From a checkpoint of a small transformer trained on Wikipedia: rotary positions.
Each number is 200 + 30 x the weight over its row's rms, rounded and kept within 0 to 999. Layers, rows and columns count from 0. The size before them is the row's rms in percent of the matrix's.

# layer 3 attention query, 512x512, rms 0.0314, rows 204-231, columns 384-511
095,173,261,192,189,200,213,219,201,189,222,197,183,207,183,187,178,187,225,223,191,187,197,166,194,132,190,255,218,215,197,226,260,188,246,169,142,199,199,186,162,182,244,156,161,203,182,234,124,122,215,156,191,203,194,152,229,216,196,157,152,203,209,223,191,156,186,215,205,187,160,181,208,174,161,179,198,218,244,221,203,205,228,153,193,213,157,189,187,172,185,179,193,246,187,185,236,183,207,186,278,211,200,213,169,217,241,208,208,155,201,178,267,208,246,180,268,157,224,210,162,157,181,192,218,208,220,178,215
107,191,214,216,232,234,246,178,182,199,199,245,221,206,157,218,206,209,207,186,205,198,213,248,196,205,156,241,216,229,229,154,227,187,204,203,196,208,238,224,178,171,196,209,165,194,198,184,106,197,205,224,203,163,167,200,170,196,185,223,180,227,206,195,200,180,229,167,219,169,229,151,277,222,156,178,234,200,185,211,178,248,193,225,210,196,235,245,182,199,202,222,151,171,208,175,176,247,173,171,219,116,183,177,218,234,233,240,212,177,194,216,185,256,180,205,182,215,196,176,225,174,195,186,237,243,154,260,208
098,213,207,200,218,221,221,188,218,207,241,198,203,155,209,144,213,234,155,189,225,222,200,210,163,197,234,212,199,215,181,222,194,255,172,206,179,156,198,218,222,220,229,190,143,176,214,184,265,217,228,216,140,226,215,170,207,180,200,195,181,195,191,161,180,229,184,244,223,236,209,201,187,223,158,234,212,230,173,186,180,220,244,170,196,194,222,208,208,204,174,167,236,218,158,234,194,205,193,212,172,225,172,215,228,174,167,236,227,181,249,245,207,197,182,202,202,151,238,183,251,207,189,185,189,185,155,159,256
095,157,214,142,190,168,184,176,185,186,226,183,182,185,141,197,218,173,228,176,201,183,220,249,138,228,251,195,148,201,195,225,246,210,219,194,209,231,202,195,248,154,279,186,175,228,235,201,102,258,164,171,137,172,228,170,181,205,204,208,181,170,209,191,194,186,246,213,236,231,198,237,251,293,168,197,180,196,194,177,234,195,229,257,165,188,255,191,206,202,133,187,188,244,218,230,168,238,175,223,188,185,131,203,229,221,175,186,199,198,272,204,188,215,199,174,201,228,241,115,187,204,219,220,196,240,159,154,225
084,200,225,123,223,194,178,198,156,165,176,176,225,215,207,240,178,232,202,209,255,243,162,164,206,176,206,204,169,161,195,176,185,164,189,228,192,243,181,144,162,208,195,182,201,218,149,152,139,183,150,217,184,206,175,190,233,168,137,166,208,195,200,198,199,221,133,182,195,174,264,213,245,176,175,217,167,171,236,211,173,177,202,206,195,228,171,201,192,208,232,168,194,222,196,149,182,187,209,218,181,218,225,189,178,184,238,222,240,182,178,198,153,253,168,251,277,101,193,157,254,232,205,127,197,209,173,211,263
091,173,246,244,232,200,208,200,202,234,196,204,202,186,202,216,216,212,201,251,196,173,225,211,250,180,201,183,220,203,198,160,214,222,198,189,149,205,218,179,179,211,215,126,224,186,268,190,178,200,185,166,155,217,193,207,195,212,218,206,160,178,225,157,225,210,208,206,181,191,147,242,150,237,186,197,197,214,109,199,207,187,186,185,227,226,211,241,197,181,210,220,188,218,164,182,269,201,162,192,234,181,191,220,198,148,212,190,204,172,210,179,235,175,239,209,208,269,264,228,188,213,212,288,291,158,213,205,169
101,200,137,219,204,210,221,207,218,225,247,217,176,214,203,210,179,206,192,138,189,207,193,145,190,258,201,186,184,190,207,208,206,166,207,225,245,216,191,215,169,217,197,229,210,217,223,231,197,185,203,213,218,210,220,210,210,208,177,242,204,211,172,250,212,177,172,174,203,227,220,144,180,181,223,226,215,160,178,205,175,232,188,204,184,221,226,182,211,207,214,197,224,184,232,149,208,217,178,205,155,162,200,217,179,199,187,181,122,213,176,221,105,242,182,231,138,183,140,215,145,170,165,158,172,212,181,224,204
096,237,199,168,214,218,189,254,187,185,167,205,218,183,230,171,187,202,191,235,163,168,181,190,254,247,202,207,204,179,208,208,210,199,239,176,238,274,193,178,207,209,156,219,119,149,192,225,192,181,194,240,165,190,174,196,195,164,145,193,205,200,176,222,266,212,256,282,197,195,196,199,194,208,191,197,201,243,171,204,251,202,170,220,255,179,226,244,227,251,237,185,173,231,179,176,249,174,160,167,208,239,134,196,233,126,212,241,210,168,153,171,229,193,159,201,216,227,283,206,209,209,218,218,230,200,177,239,274
088,171,215,137,192,174,192,238,196,200,194,176,196,242,208,180,147,191,190,168,226,210,168,238,185,223,203,224,199,184,156,194,244,237,245,211,159,214,204,178,213,160,183,153,222,220,138,195,224,252,157,242,146,232,190,166,154,208,170,172,191,196,206,212,172,210,179,165,210,213,189,181,141,201,205,158,288,261,175,148,203,212,217,212,261,179,126,224,150,272,208,187,191,184,176,219,184,155,174,174,174,225,161,164,190,264,176,245,225,232,210,167,208,210,206,225,231,221,229,180,238,203,208,207,214,184,190,232,153
095,163,214,212,230,239,203,246,217,196,215,154,181,225,155,196,130,194,183,224,167,262,208,236,194,214,168,199,232,134,196,208,234,188,190,184,188,178,141,150,218,144,219,211,233,161,123,159,237,196,140,205,178,245,201,176,135,193,152,174,190,177,254,159,199,195,208,192,208,218,190,230,156,213,167,191,234,280,188,153,210,177,247,198,226,194,165,287,180,247,229,185,204,184,192,196,152,180,187,212,198,177,168,275,184,213,199,210,185,184,208,173,213,217,217,255,204,219,194,188,166,260,190,242,193,159,160,198,162
109,186,202,182,176,223,164,220,222,198,183,180,203,245,190,158,208,234,219,188,177,221,218,187,181,212,203,131,185,169,211,200,247,241,235,206,218,220,232,179,242,189,220,210,202,194,192,197,194,229,145,221,177,188,188,168,200,186,167,103,129,235,215,196,177,193,226,158,248,219,218,211,180,180,200,148,186,253,177,244,212,210,213,207,225,159,183,243,199,227,189,217,209,200,178,217,210,185,177,197,193,238,182,212,199,182,226,226,230,211,240,206,175,185,218,248,218,215,187,171,235,200,188,197,244,108,156,219,186
095,183,146,195,182,230,225,192,172,189,209,205,216,200,227,199,134,176,177,164,209,219,187,228,156,175,216,189,170,241,256,204,218,170,239,185,228,235,220,229,206,202,276,211,174,226,208,190,187,210,170,147,205,162,217,165,156,152,215,237,217,188,202,294,106,162,260,226,211,172,206,215,186,231,149,230,203,175,156,209,207,198,185,192,207,229,214,164,215,193,193,202,198,206,178,202,216,147,189,206,179,272,171,235,195,231,238,198,216,156,206,218,170,199,249,201,193,188,198,213,235,198,204,192,164,231,212,210,189
091,227,202,229,176,184,251,185,156,269,237,164,161,180,212,286,246,211,216,162,195,148,173,217,233,209,200,253,276,169,203,222,202,253,157,246,179,152,202,211,182,187,241,178,214,258,260,223,162,189,193,202,215,176,183,169,239,234,235,161,185,194,168,238,205,214,212,163,227,160,225,199,201,246,167,195,185,148,204,241,193,283,182,196,190,202,210,223,185,205,183,201,217,189,182,283,208,235,192,216,205,169,207,156,169,163,133,164,189,274,188,204,236,176,191,209,203,147,208,200,170,199,202,188,210,193,201,203,201
101,184,218,220,166,214,189,194,188,148,134,229,212,207,182,166,259,178,110,201,240,204,171,230,198,194,199,216,189,182,194,229,170,169,225,151,178,208,215,226,140,159,169,196,191,235,236,204,256,180,149,210,221,214,206,199,196,188,165,201,143,191,146,176,276,184,215,231,171,157,221,204,209,188,222,175,243,197,188,129,217,216,218,130,215,245,217,228,197,224,206,191,206,200,127,173,249,161,237,228,218,191,191,193,150,171,186,221,182,205,192,164,184,185,209,175,164,207,179,192,165,179,154,240,146,181,174,171,183
106,160,226,216,211,247,214,216,181,182,176,207,178,150,155,146,155,198,235,207,203,218,181,166,228,174,189,177,266,189,210,183,234,239,169,169,254,205,195,218,244,244,203,130,232,153,193,156,201,224,171,163,198,122,188,260,236,226,219,267,238,203,187,184,202,202,156,211,187,215,149,182,197,153,196,181,259,185,238,190,164,246,220,207,178,156,137,173,180,158,206,215,233,179,226,180,172,179,195,264,155,233,220,237,202,201,247,190,245,203,200,191,189,243,212,229,164,194,211,218,144,245,166,215,229,186,228,165,195
098,182,178,216,208,231,192,217,229,171,168,215,179,211,185,213,188,170,200,169,175,213,125,219,181,173,222,208,201,157,192,191,201,156,182,172,181,198,174,213,188,179,221,217,181,238,212,181,220,199,265,162,275,252,178,185,211,159,216,157,207,234,225,190,176,187,214,234,243,203,201,204,181,187,163,186,185,198,222,201,212,268,231,189,210,169,220,268,183,209,184,164,195,177,174,204,192,229,229,218,227,177,208,227,176,143,155,223,151,188,180,246,186,242,250,224,218,249,171,176,178,176,211,246,209,201,240,236,214
100,224,164,230,208,223,189,214,151,177,160,198,177,190,250,173,195,210,141,155,178,203,137,221,165,181,200,204,194,191,248,210,161,183,194,221,232,201,227,213,210,250,216,183,158,171,171,190,233,174,190,193,204,142,210,236,231,262,238,228,231,240,170,163,214,168,184,163,249,222,178,150,191,145,261,208,209,166,229,248,194,250,189,208,163,203,158,188,203,175,208,230,208,182,187,212,189,162,143,217,172,230,208,232,241,193,173,159,187,185,165,191,158,161,195,247,200,189,231,181,199,180,145,199,206,211,249,176,260
099,234,164,164,207,241,215,176,212,214,141,229,171,252,227,160,183,171,220,221,199,189,199,148,172,179,154,198,224,212,198,159,156,177,194,174,227,225,180,249,186,212,197,209,212,227,228,192,228,215,187,213,213,147,192,177,199,177,235,186,165,165,177,206,202,160,255,212,162,182,228,205,174,167,216,258,213,199,157,208,164,159,179,243,215,167,193,158,218,223,219,188,179,186,152,202,209,191,206,251,222,225,196,208,156,168,194,120,214,204,183,173,242,159,237,205,213,256,239,233,188,201,177,225,183,188,216,202,247
103,179,194,171,216,174,227,190,191,184,244,181,229,214,225,213,170,251,200,199,156,231,169,192,193,194,179,270,200,221,235,244,193,238,167,197,160,147,197,188,211,138,244,178,163,194,214,221,211,202,175,251,205,225,202,211,180,162,148,136,168,207,218,253,204,226,204,211,261,196,223,208,187,180,200,172,250,203,183,199,138,197,183,184,160,216,277,233,190,221,204,190,182,246,196,224,236,196,197,192,223,198,183,180,234,237,168,195,219,189,189,221,265,204,201,221,193,251,138,186,191,281,174,171,200,197,221,223,150
106,214,219,168,155,227,229,183,213,200,200,167,165,214,167,216,169,234,212,254,227,235,172,163,240,217,189,176,217,214,153,186,236,167,180,192,213,159,195,166,170,183,217,169,227,153,156,190,169,213,211,228,216,243,203,168,242,197,180,214,153,233,208,182,199,222,187,171,199,165,208,226,216,160,173,216,220,241,195,183,198,172,226,204,195,159,186,191,234,183,212,189,171,196,155,162,200,191,266,204,205,165,182,213,227,180,219,144,206,160,166,191,196,269,232,163,212,162,162,245,205,154,210,161,191,163,240,209,178
100,181,237,161,153,143,155,219,163,202,197,247,217,229,172,177,217,202,187,235,205,196,254,200,189,248,318,145,164,193,140,208,230,228,237,181,211,167,226,140,193,173,122,212,170,171,205,174,161,258,188,240,116,181,225,217,162,206,177,176,156,219,206,205,224,197,239,193,250,227,226,232,176,209,199,186,243,244,201,213,230,151,212,218,228,167,210,142,166,212,240,191,259,214,243,167,177,202,193,168,213,185,182,192,169,234,196,215,188,193,219,215,174,192,258,230,250,202,243,208,167,217,231,204,205,216,176,228,215
099,190,194,192,261,228,237,165,202,188,199,276,232,227,162,151,252,202,199,190,243,237,184,178,244,172,198,191,215,208,197,130,157,218,228,147,214,199,170,220,254,196,211,263,185,190,193,151,208,262,205,184,239,227,202,182,170,160,254,230,159,191,205,177,172,230,249,212,156,194,208,187,129,188,187,193,170,218,213,254,186,195,182,164,213,205,278,195,191,237,225,262,254,190,182,236,210,174,191,223,194,204,237,215,154,221,248,224,188,196,219,189,213,229,214,155,223,202,175,204,180,188,204,175,241,186,204,142,224
098,182,199,262,214,176,110,204,198,202,209,196,222,144,214,166,179,223,188,260,169,211,195,201,200,202,196,195,194,158,199,168,221,187,182,148,243,173,194,167,171,134,214,193,186,233,184,250,223,204,160,215,180,198,216,237,190,200,196,197,151,143,240,218,244,213,200,246,183,210,217,175,177,235,205,183,213,182,167,246,231,155,170,223,221,225,205,122,192,197,218,173,230,161,176,171,209,164,98,233,181,213,244,149,189,227,240,174,240,186,175,225,228,200,238,204,198,248,205,216,180,257,213,189,220,170,189,150,195
101,196,174,180,208,232,210,173,206,173,182,197,199,195,222,260,181,142,162,155,252,195,216,219,233,221,204,217,182,196,214,215,217,192,161,226,249,175,192,203,160,159,197,188,261,183,192,179,221,188,196,147,224,228,234,255,228,193,185,216,245,238,196,171,209,171,172,195,237,199,178,270,182,231,183,194,214,193,187,222,183,198,277,209,229,168,236,195,206,235,183,180,226,186,227,179,154,187,230,210,102,224,209,157,203,190,151,202,216,199,192,219,223,245,291,218,130,223,208,180,203,172,189,229,190,231,180,194,179
104,195,196,239,286,179,205,187,191,176,158,210,209,235,173,246,186,166,165,151,185,204,207,215,223,210,177,208,202,242,199,224,224,192,166,207,193,217,182,256,222,233,198,188,154,183,169,257,220,181,257,148,204,171,202,215,204,218,206,105,172,191,197,210,175,245,234,218,127,222,258,205,243,201,187,194,211,170,188,207,174,210,201,189,230,208,187,193,192,214,238,217,197,178,205,171,163,281,226,179,181,216,219,150,162,231,218,216,218,246,211,161,197,236,217,274,170,170,178,203,185,187,128,182,227,165,217,175,177
104,165,239,208,254,215,197,208,159,224,221,155,215,216,237,225,189,163,189,196,161,195,188,186,189,266,230,222,142,193,214,218,218,176,178,163,240,169,202,188,209,247,178,164,197,203,217,194,217,230,179,200,205,190,187,176,204,199,175,164,170,226,223,244,168,184,271,178,171,251,238,176,213,185,182,204,154,140,167,206,238,255,241,227,144,178,227,228,217,238,170,171,179,196,228,194,134,223,179,215,169,175,224,215,184,247,183,206,236,231,198,189,194,221,263,224,189,219,183,210,221,161,194,184,199,203,197,237,219
110,158,243,213,233,165,225,197,202,223,135,131,148,199,230,173,241,157,190,260,178,184,196,260,189,194,205,191,193,242,199,161,224,181,224,234,177,171,226,238,154,179,162,174,173,217,190,251,162,191,221,212,235,165,203,196,183,221,206,158,146,240,253,200,160,224,225,248,195,192,166,250,193,237,200,218,199,213,225,219,178,288,184,271,195,211,174,244,179,177,221,174,214,178,227,207,240,236,229,173,225,168,227,239,203,213,199,240,224,230,200,155,197,183,234,211,207,217,196,197,186,184,193,255,201,197,149,192,239
098,227,205,183,210,156,147,172,222,220,155,137,142,195,258,179,228,196,213,220,214,204,223,188,223,222,241,214,209,233,218,191,164,175,196,263,200,185,188,159,197,210,151,198,171,227,199,193,209,254,201,198,196,186,199,216,210,248,132,169,186,243,193,239,214,258,196,248,268,223,179,183,205,222,145,217,171,224,162,208,206,115,198,233,216,197,236,162,137,180,240,185,233,251,185,189,214,192,168,248,177,228,168,213,210,159,140,184,147,217,131,180,195,189,184,186,212,231,206,198,238,178,193,216,185,175,234,212,204
# layer 3 attention key, 512x512, rms 0.0314, rows 204-230, columns 384-511
100,233,213,240,174,180,230,196,232,210,241,211,219,182,165,231,255,201,196,175,205,173,204,227,197,199,150,146,185,238,182,173,286,242,217,184,233,181,170,219,203,196,201,182,189,140,140,189,220,204,263,245,174,252,238,178,156,216,219,192,189,211,176,151,202,145,216,259,181,218,242,237,183,180,177,160,197,246,187,228,197,171,166,174,202,183,207,197,231,168,224,207,268,172,211,211,212,155,186,210,223,261,171,179,201,129,192,231,199,245,257,176,191,233,195,162,187,209,175,170,205,196,228,205,171,237,218,170,160
106,242,195,170,199,230,281,210,190,193,205,233,193,224,182,166,167,156,172,223,172,161,170,204,188,279,204,197,206,201,224,227,207,189,192,193,183,198,172,201,301,210,156,176,197,197,216,158,175,187,160,246,206,179,200,156,181,239,204,142,175,254,201,214,208,182,239,188,192,208,222,209,181,169,213,180,154,209,225,198,188,199,186,223,167,187,220,210,210,222,220,163,225,198,179,206,238,200,229,208,210,203,185,196,163,237,242,205,183,189,199,213,151,169,211,226,204,156,184,221,195,227,191,209,218,164,221,194,194
109,175,203,198,119,234,201,189,200,189,208,140,184,184,188,178,194,219,189,184,182,239,241,199,221,208,255,211,179,224,180,227,167,208,206,146,217,209,238,192,216,247,204,175,154,228,207,176,155,254,213,168,212,144,214,219,217,210,202,172,205,167,198,202,168,163,242,209,209,181,165,162,170,205,169,245,203,190,196,195,229,237,206,229,204,106,210,198,184,224,140,162,163,215,193,196,173,200,200,179,140,193,192,276,243,210,262,144,262,156,191,174,215,157,197,176,222,213,236,228,202,208,197,212,193,213,240,180,204
104,190,232,209,164,181,181,193,156,193,211,151,174,198,261,140,235,216,168,159,187,180,221,206,192,245,217,228,197,247,172,205,180,223,195,190,184,204,204,146,184,215,235,225,241,204,195,133,216,232,216,194,170,204,213,159,191,225,225,176,232,179,220,190,178,234,225,209,232,228,192,227,171,167,194,218,179,178,198,215,213,266,182,171,229,169,277,214,212,154,157,179,241,256,269,204,169,226,185,174,188,182,216,162,296,228,243,196,231,195,183,208,204,229,220,163,208,177,198,188,204,247,261,231,222,204,214,211,211
074,183,214,194,212,175,258,163,218,206,227,219,227,201,220,216,214,216,203,266,191,199,207,187,233,198,203,163,171,166,197,208,202,152,196,209,186,201,211,201,208,253,213,194,196,245,195,196,226,214,194,227,198,193,177,183,248,201,267,170,169,158,175,204,200,186,161,249,184,188,208,201,197,146,208,249,238,208,177,234,174,170,244,193,181,149,210,227,218,202,210,194,204,178,265,243,183,220,211,208,180,195,243,175,193,200,228,228,176,223,229,176,208,168,136,204,171,219,204,180,204,192,235,200,173,214,217,248,186
084,224,232,231,202,231,210,174,221,179,249,281,230,170,186,141,185,163,219,205,196,229,256,210,186,268,232,243,182,223,181,212,206,195,214,188,235,187,219,153,187,215,207,142,188,176,212,205,163,172,195,177,219,168,200,149,251,206,184,195,227,198,209,114,245,199,247,190,208,223,182,188,183,192,187,179,169,236,163,175,228,223,200,221,194,191,236,246,199,175,213,209,233,183,175,215,213,235,166,166,246,200,144,218,251,208,136,190,198,169,158,217,211,232,164,241,182,224,178,169,184,229,160,166,202,245,219,210,151
085,263,172,203,212,228,122,218,199,185,197,189,192,222,251,202,186,215,246,181,225,189,173,145,191,182,192,162,155,218,218,241,250,144,133,208,233,220,198,205,200,233,219,233,242,213,198,186,176,201,196,175,163,259,211,225,178,170,153,238,217,260,249,238,185,188,199,217,223,197,232,201,244,223,176,199,189,163,250,199,203,228,163,207,224,188,166,162,187,200,177,196,245,203,183,206,191,207,247,182,229,197,250,185,186,188,195,200,230,229,211,224,213,228,209,232,167,145,228,166,285,219,213,97,215,178,139,184,224
093,167,186,241,213,230,183,214,190,176,205,241,209,193,182,281,236,181,278,226,170,248,210,116,180,198,195,177,165,254,153,152,210,200,169,170,145,217,244,222,136,199,191,197,194,181,201,219,201,200,252,238,242,174,192,205,196,215,212,230,230,122,175,205,203,207,196,201,195,232,194,164,213,226,145,237,228,188,233,204,196,195,224,235,220,221,167,238,132,112,194,178,166,231,212,171,173,169,175,159,205,215,175,207,187,205,170,203,207,199,166,203,214,190,216,195,227,197,232,223,186,173,204,138,182,217,100,212,226
094,199,203,233,181,217,176,160,183,170,132,246,228,181,202,195,252,140,180,254,172,191,265,208,209,183,191,213,185,199,191,135,217,223,231,153,208,231,234,182,173,212,220,177,174,177,193,179,202,196,168,160,216,202,211,204,230,173,234,245,237,159,159,167,198,200,273,193,247,189,192,200,207,244,200,236,218,215,171,174,211,212,165,153,177,199,227,213,195,202,196,244,247,238,110,169,222,236,149,187,205,226,163,201,228,172,191,186,173,135,216,222,166,198,162,186,174,231,189,220,181,192,186,240,198,160,180,168,177
108,163,192,202,173,203,208,167,219,161,193,226,257,198,200,218,251,183,229,218,160,217,237,168,186,202,216,121,200,227,185,131,236,224,219,140,222,212,198,243,152,209,208,173,161,178,202,261,203,202,180,190,209,232,186,233,238,165,244,213,202,156,135,165,178,202,220,197,183,216,207,232,177,202,171,270,232,206,216,182,236,229,206,170,173,215,140,204,178,121,163,234,198,220,100,183,214,229,145,172,213,230,172,203,186,196,189,175,207,164,190,219,200,172,120,154,191,222,165,195,227,173,230,258,185,146,134,214,193
083,200,219,198,258,187,229,192,168,147,198,228,212,212,155,222,207,213,225,227,219,239,261,204,173,168,179,197,147,258,164,190,262,180,180,154,193,165,262,179,199,182,232,191,173,177,201,188,200,189,187,199,240,220,213,153,205,172,215,256,185,211,208,190,204,220,225,173,160,212,115,185,220,233,136,222,245,247,212,199,210,175,196,200,178,205,146,183,147,158,187,255,197,197,156,186,175,242,170,202,179,182,188,182,192,162,187,245,190,200,232,197,201,220,173,238,218,227,204,204,211,213,155,185,176,211,154,200,234
101,225,128,211,191,176,177,165,201,200,226,213,166,157,198,187,185,247,209,191,174,203,159,206,232,170,192,180,218,154,245,230,205,206,194,214,193,184,249,260,206,134,206,228,217,242,203,208,201,197,243,141,192,171,156,210,251,212,200,199,174,198,172,205,185,135,221,193,194,192,224,165,148,171,187,169,205,221,187,208,190,182,209,273,141,171,164,155,208,187,211,157,213,217,205,169,204,237,205,143,201,189,229,175,249,207,228,202,301,230,146,230,230,169,236,220,195,205,212,190,169,222,199,189,202,198,185,244,224
114,250,211,189,221,225,206,227,169,251,193,207,227,194,201,256,221,179,237,202,203,153,181,163,244,152,140,213,236,223,218,238,198,250,147,238,173,139,217,233,209,177,183,195,214,167,224,245,198,154,187,245,168,241,165,211,169,175,192,211,196,194,213,228,219,230,230,208,168,171,230,199,264,229,237,250,187,161,239,198,177,248,177,201,155,176,202,201,236,225,206,166,224,183,223,156,224,243,223,210,232,198,210,180,193,179,170,194,216,264,206,248,211,182,213,276,168,189,176,221,207,125,225,191,209,213,203,178,171
098,211,148,242,273,220,220,223,232,233,183,186,224,205,255,213,205,228,198,194,171,184,197,175,203,191,202,231,208,203,202,122,244,217,185,271,193,212,186,168,167,196,178,161,174,220,151,150,179,190,187,243,181,222,242,197,238,235,213,197,152,210,149,189,179,231,188,223,240,242,175,178,192,280,206,155,198,172,202,189,154,145,216,203,241,208,194,212,198,219,241,189,176,215,177,193,208,187,189,190,170,215,232,206,245,177,222,229,179,229,135,256,241,159,169,210,204,151,200,172,182,203,218,251,212,162,195,171,183
104,131,196,208,177,149,157,190,127,177,215,210,212,188,195,199,209,238,210,207,224,251,183,215,160,206,183,175,220,196,201,216,196,224,230,192,212,228,204,208,120,156,197,188,143,179,197,177,246,159,212,185,214,192,155,201,152,204,207,220,228,161,217,192,210,207,199,208,213,244,243,231,175,170,210,238,127,163,109,224,255,209,208,229,218,182,221,176,228,196,226,131,195,200,175,148,181,209,243,188,232,182,187,197,156,215,139,196,195,202,172,172,222,251,234,217,221,162,179,186,187,200,229,190,133,232,253,233,153
108,221,214,237,208,238,180,221,247,173,190,179,188,199,201,199,241,201,171,181,209,151,175,219,225,206,197,211,219,172,232,232,208,156,199,209,204,206,197,214,172,171,211,230,244,201,240,175,193,198,204,180,142,135,234,266,201,203,156,188,216,233,209,247,216,217,248,217,176,221,253,183,207,185,184,183,215,168,162,224,175,196,227,195,179,178,224,192,184,220,228,165,210,220,205,191,184,190,166,209,185,211,250,132,188,212,260,155,228,151,237,213,170,169,189,218,257,197,197,126,202,218,204,169,233,171,215,144,203
104,221,184,193,226,213,192,216,155,221,196,182,177,205,185,227,207,246,192,201,247,207,195,182,205,212,193,203,154,208,212,204,205,219,192,188,257,177,214,255,208,193,222,219,170,274,149,219,162,236,212,197,175,239,215,230,164,246,259,240,203,224,170,225,207,226,176,164,178,217,233,212,179,164,168,282,252,113,184,183,163,175,195,257,164,234,194,173,215,163,194,206,177,175,206,209,156,216,226,158,186,216,264,206,206,173,144,275,168,186,255,194,185,139,131,232,257,158,177,207,198,207,232,185,245,192,249,184,227
112,241,195,221,162,189,181,169,244,227,230,163,210,158,193,241,225,201,231,198,208,192,217,231,164,183,221,175,219,206,231,229,174,185,219,224,220,183,184,250,193,203,247,181,156,147,225,258,128,191,232,161,205,155,209,172,208,198,200,243,209,217,244,202,140,181,302,152,182,136,225,190,194,200,199,182,211,221,239,192,153,243,186,210,285,167,205,188,181,204,214,180,206,165,191,193,245,242,201,167,222,209,240,174,238,233,188,246,247,207,216,176,203,162,166,184,226,186,190,213,155,192,159,200,183,207,191,190,245
105,206,206,248,141,234,171,125,241,216,209,211,131,175,205,209,173,173,198,188,232,191,181,241,183,225,249,188,188,180,183,188,184,243,259,180,196,212,196,231,188,164,189,175,162,186,172,196,230,245,268,219,227,257,182,247,244,194,241,160,178,214,208,126,217,250,176,182,217,176,150,146,158,254,198,211,156,201,183,196,126,230,178,194,221,189,188,238,197,257,209,204,262,224,207,109,180,224,197,172,223,247,184,183,224,159,220,212,208,201,228,238,173,102,188,156,204,207,191,217,144,179,209,213,206,217,185,218,239
100,199,192,220,179,148,196,177,196,149,199,212,222,213,172,201,198,176,216,253,168,215,184,221,187,210,190,175,229,194,190,183,265,200,211,299,170,174,195,212,202,237,196,192,176,165,206,216,183,156,211,198,209,218,196,151,223,211,197,186,230,166,175,196,182,182,139,215,179,196,174,210,135,207,161,180,209,245,242,219,237,154,190,211,145,186,222,239,189,208,221,180,198,229,201,208,182,196,90,227,216,214,188,204,214,197,188,207,212,212,213,174,212,192,217,207,165,195,194,255,194,243,130,183,195,237,196,211,152
112,187,198,183,223,153,134,230,168,171,186,214,190,147,221,188,208,214,221,164,169,203,186,180,176,197,208,271,187,223,192,231,112,219,192,204,191,187,213,152,186,202,240,183,240,220,186,134,232,228,204,173,211,218,202,180,252,168,197,132,201,214,235,219,218,211,185,195,251,195,184,189,192,208,263,195,203,214,213,210,199,224,217,139,196,144,218,219,176,166,213,184,211,179,221,238,178,199,196,210,237,177,164,220,290,201,181,149,201,177,203,211,240,242,211,135,203,235,236,162,202,226,197,183,203,162,202,197,199
093,214,198,164,156,164,182,128,207,177,239,244,150,137,252,215,189,228,201,207,178,163,236,232,153,211,179,252,238,196,238,219,192,175,194,143,224,216,187,247,179,164,186,208,235,173,192,274,222,208,233,218,217,184,174,223,212,206,249,168,191,213,230,225,174,182,233,216,193,198,223,203,189,237,222,184,168,226,131,202,180,189,232,198,192,181,219,250,202,234,203,223,178,179,143,163,220,190,183,169,196,226,244,179,229,228,226,230,212,114,188,192,177,161,198,199,199,160,120,209,170,203,191,223,134,177,195,233,240
101,191,173,165,171,170,155,196,222,238,221,240,233,236,233,214,191,186,192,202,260,155,230,170,175,181,287,170,165,190,183,176,193,173,239,224,199,217,210,241,172,176,177,190,190,195,211,187,203,211,196,156,186,158,218,234,243,140,250,211,226,224,158,210,221,237,196,174,182,196,177,182,163,218,273,171,199,256,217,170,170,202,215,228,222,235,246,254,237,190,243,209,179,236,110,203,152,205,203,160,198,193,215,240,195,196,234,286,214,187,171,203,169,196,181,161,213,234,200,215,221,171,229,211,224,181,217,220,213
089,220,163,190,193,194,169,230,196,156,146,182,218,199,218,194,211,219,180,287,170,197,177,184,194,237,181,187,165,163,227,234,212,209,205,217,189,226,229,155,185,241,226,144,178,194,245,174,170,161,213,196,160,200,187,167,212,184,122,181,198,212,215,182,205,189,198,217,185,240,171,169,223,227,162,175,190,180,212,196,266,197,178,241,134,194,242,200,186,197,217,173,249,198,226,207,195,168,277,235,200,150,185,187,258,167,203,169,242,196,199,198,219,198,240,276,198,192,203,203,231,217,185,191,185,228,199,199,185
113,248,190,199,202,233,179,209,137,158,215,230,226,200,187,241,116,174,245,233,159,160,149,181,173,200,232,120,195,218,226,207,218,227,220,193,247,207,244,197,199,207,252,211,161,123,232,252,171,227,177,230,193,209,177,220,156,167,270,211,209,206,240,248,183,148,221,212,233,178,208,202,238,177,199,214,186,247,212,254,161,225,256,228,179,177,156,186,215,211,158,169,190,170,186,223,205,234,258,216,254,262,163,147,182,193,159,223,220,223,211,178,243,165,230,236,148,187,189,203,238,222,175,149,194,225,189,196,198
099,203,233,139,211,245,155,225,133,218,206,224,173,197,191,161,190,206,221,192,214,222,227,213,217,148,254,176,159,207,164,168,197,214,213,216,270,206,201,224,198,161,217,250,195,151,228,143,156,208,177,169,180,235,184,147,133,211,224,210,186,208,240,167,172,202,187,200,195,215,146,182,197,148,178,185,211,189,280,194,230,174,252,184,214,182,164,183,188,256,221,247,199,193,208,209,171,209,196,176,232,207,219,168,202,197,200,212,211,207,184,225,171,233,218,159,218,171,202,177,246,110,216,229,181,231,201,211,180
102,193,222,172,169,209,206,206,188,205,236,172,226,240,177,207,217,232,173,247,188,223,198,193,216,208,239,174,226,198,198,209,210,178,168,217,198,141,251,250,245,192,218,243,213,215,195,175,175,196,153,196,198,143,164,224,258,86,212,201,162,203,186,225,160,163,130,172,204,180,204,175,193,178,206,270,188,188,159,193,203,204,208,233,200,228,216,230,211,206,236,162,235,184,238,186,170,200,247,209,202,169,189,257,235,202,155,238,185,281,156,231,239,207,151,263,167,214,229,182,257,182,194,158,254,173,195,265,192